Weights of a small transformer language model: width 384, a variant of SOAP for these matrices.
Each number is 128 + 24 x the weight over the matrix's rms, rounded and kept within 0 to 255. Layers, rows and columns count from 0. Numbers have three digits each.

# layer 7 MLP up, 1024x384, rms 0.119, rows 402-411, columns 0-95
122093085150164117138139121128165151114111130145101122149151114132139131136101131121131119146121142078184116132141161116127112112110125151141174173099136119122152144101129167133131153134101102139176148145124117141119132112126136100097127129131092090149165097129112158102141134162113123135
162129089135063126147122131140083105159129108125087145128120145137119153137168189129142123110118104121162139119121114160138109125117131125139135216138130141140155126148142100129154144120189136172146120115127108114146120111124142116101108128123153170116148126140146128159068117163111146110
114108086141138162129106094151103138139132166118120164111164083131115135133112132134141133143143142120133113137107150107123146133138136120131134145125162113175095116139146147133106138127107126135118153112125109160121122151149139115120068162130083127144131120162122157133134130140148117151
098144083087142127174101115155136133131111147120130111092146121151121143122141132128135116144123118087137108145143095114141070125138166107104125091144136161149131153116161141088142149135152125131100150108125126141121130134141095126144122140137129084113136171129141101164143115115109126130
129119157151151161108104117111114121127165093137160113118158133103113069090097122102139155127156132128118163118165144142117123126125128136140126123127119103095155110128120126142112117118120188153129104160138156090119175158112142135137145124114142191159103135141121115186139132099138181136
113102114096136135128094093132121074138135134118138147121143109129147139126062101090166151117149148154124106132125170132130146127106099140099127149102101110110154073152146143130144143120126118160117135150108124114151168146129101159116163136110133154140221119076078117154124129128088159167
077116087105136144105124076152124097078136121149088104114179105151176152099131158099116140158125075140148118162127100093147119150091125104113092132155122133118081110104141152155134148124114184129173170101124124174165134085122111101100132150124106098134096137179149170101119197107097083124
147105141134148133159121134122126153139105098070106155131139098148101158106143120118144119165117112134152127121128144120121134130120160172114112098112136109120167172081125121140103141118169132127127134186134165155156112119144115080131162125135127083111089093084087139131139150161114123163
144126124141115137124152152151116130106167135157102112115105112162136121148131161131150111161142119117145138128117143087125078107142152125104130131108135125194106128087175130189154130120154150124121119111091111095143100166117119138142135140118117117081126144131151107113177092104128093120
173118126145133079141132097104127118133122108186170142084153133088118166096121117130129170116140149093114155139154106124151118146150113126155119155133089081131176148126104154175180114094138132124130154140157111147228159162144132170131144133139112120193134125099170138171173118139155124082
# layer 7 MLP down (transposed), 1024x384, rms 0.111, rows 402-411, columns 0-95
179118064105100148099109105123102175148100151141135130178100135167098135086121141096099165118139137129137129113133130121146109149124123149125144166117156077165149117118114109115133074119103145113113137143165159132109105142128135132141091116084125132089137152098153136131111104162123109151
100149131141122156136160133140102137115135199159089178112140157111106153147140110097106149165159078122083130135122121157091109140081074130109145122122104143141169110137153148156179156110125110159149125153120206111162117122155132105132116151120108129127120162129129156146160142122140129112
132135126105126165134139131111136093127135112123151147061116067149133067161118086143127131113117109127158169138114092134154150132152157137148166123140109093113097121126129157158134132113098134100157107137141128161133119145126079114129147090121150088112131142121142113124145146128152128125
157111108129117120140086178154127120130114138134146128125117115125127098141098148168097122113141179115148185113146099168117125126135161134140146097147114104145142104145127113150127130148113101113165124146103127116105115146142172123154123163163167113121117093115098114146098134138117132161
139140126140127122137137120114133139133124150109104133130110135145114142106164143143151094111123146089150126113122157095131145137145169122088101095149078110169101132115133151121147102122154107129095135107112165143160140109138133128143131134101106107164144117151115127082127153109099138159
180142098125086124112145100128127090124140125070087101134126109117113132126114058139099139130141161072114118108138124157134087148105119132117146130101164160120134141119105094090104103122123112169171144118178133140118089159181140135149090168154091125121152125108158179128106104130165116138
112135115169129104113117130132132125117135112135079145135192097129150141106095144171109157168091108161113136185124140158159123183127150148159080137124128078136111103120158124143147142118075130126141158193136119084113104184158146143122129098133102118100172134109118186164181101100162141084
151148133173079170092116119123140117139114129148154139102130157109114111143144088102139132114138099130130117191137091132146125101114150075174104165135120162118111080143097135108120111148075111144108108119146101133091170159096160179107098124092114158153152123156117153128131164110137128109
168116164111149098113114132108155112118159137152136146147152128134135127161160100145095105117126080102108129122150133140125144140115108098130141175150141117126126107167138106153152107139138121135118116132159109087166097129114132102123136111137133120108158125076151115151125138144093161106
122095158133136133165108189135121140141109163128127115155116131154110102183127135120112153109098136073147092124157109123113154152138110153172174122101093133140146109123139160127125123086147168120144168128156135127133127127085100124097135119146081101131133115164121146084147149141128104172
# layer 7 MLP gate, 1024x384, rms 0.114, rows 403-411, columns 0-95
169128165147106112103142132135134153137131122134144145085147114130146124153132134107158139107122135182183115099110113124159114135126151145150163130153090127130146106122130147146157123143115134163149166147135075142133126148108096140125180132087121127135144106151117102126112135142129140122
146156096127105122115141088134143125160120105173111125170111126153147176131099157128076148148112163107094142131090151121143135121144088160087109123106126113115108070141106121155146139157125095119110112137182112119133135143099154133131166110120112119137137153143163166123121142132117160126
095116120115146119128118121162150155121133164123134116080166124120115129105164105128137146172111130110108138125154123084127104139152082135152160155100110143122122179060140151134130154167159128125134146125137176147150133117122102132120132130122101106151150105129148132117143090075107101130
137114111105124062093115135124107125112135133117151141158192147085121153125112163134118124136124137112076156169084142127146154122131112108079098164130101145121126119120118079123098143138115142128130113134120139124138085141117133107157161102108152116160140123110094152099123139133108121125
134157127123146137133112128120116098134146173136130149138137086148131129137107115132117126097130120115164119106129131136138117161126172154128154116133159118129120121110087147119144152157146145115133152143141127135086138141109139138133097078136114127130128120142119122121149114145145087130
122111105130175136121098128122087118146097134166113107203170112085126128138118131132125174143098145173103130147112128119149115167133062130093117122159133116121081139135124135119107150134121134108142114146140156159074138134156116126118109091117151159140114127134146176091151145178145107138
130159117107089144098096131125142132141133140145146146080104154101125140141130119095118113162134098145113114154105130130192085108094145117139133145168104107108089140116130137117073115125090144118134109107146107119083163146158154177130101130125126140111127121157097140153112141091129073142
109099144122145126093157151113102143078098116112114164097111120076097122136124122124123096127141118117164104164131131130105107136135096108137129163169148154091178111124131108102085111130146099124108138122125116114076114143102092134072176148135120118089122097095137145140165124115115159173
127121104121165094074124130134130139111152134128107095114196120070152137094149150125133103163107152124099091156110157160124131128109174109110132126087105114145117134107114148174061166129119122155154102096140107085089114151148113140134074132102158173123103185124109140112124136140113143170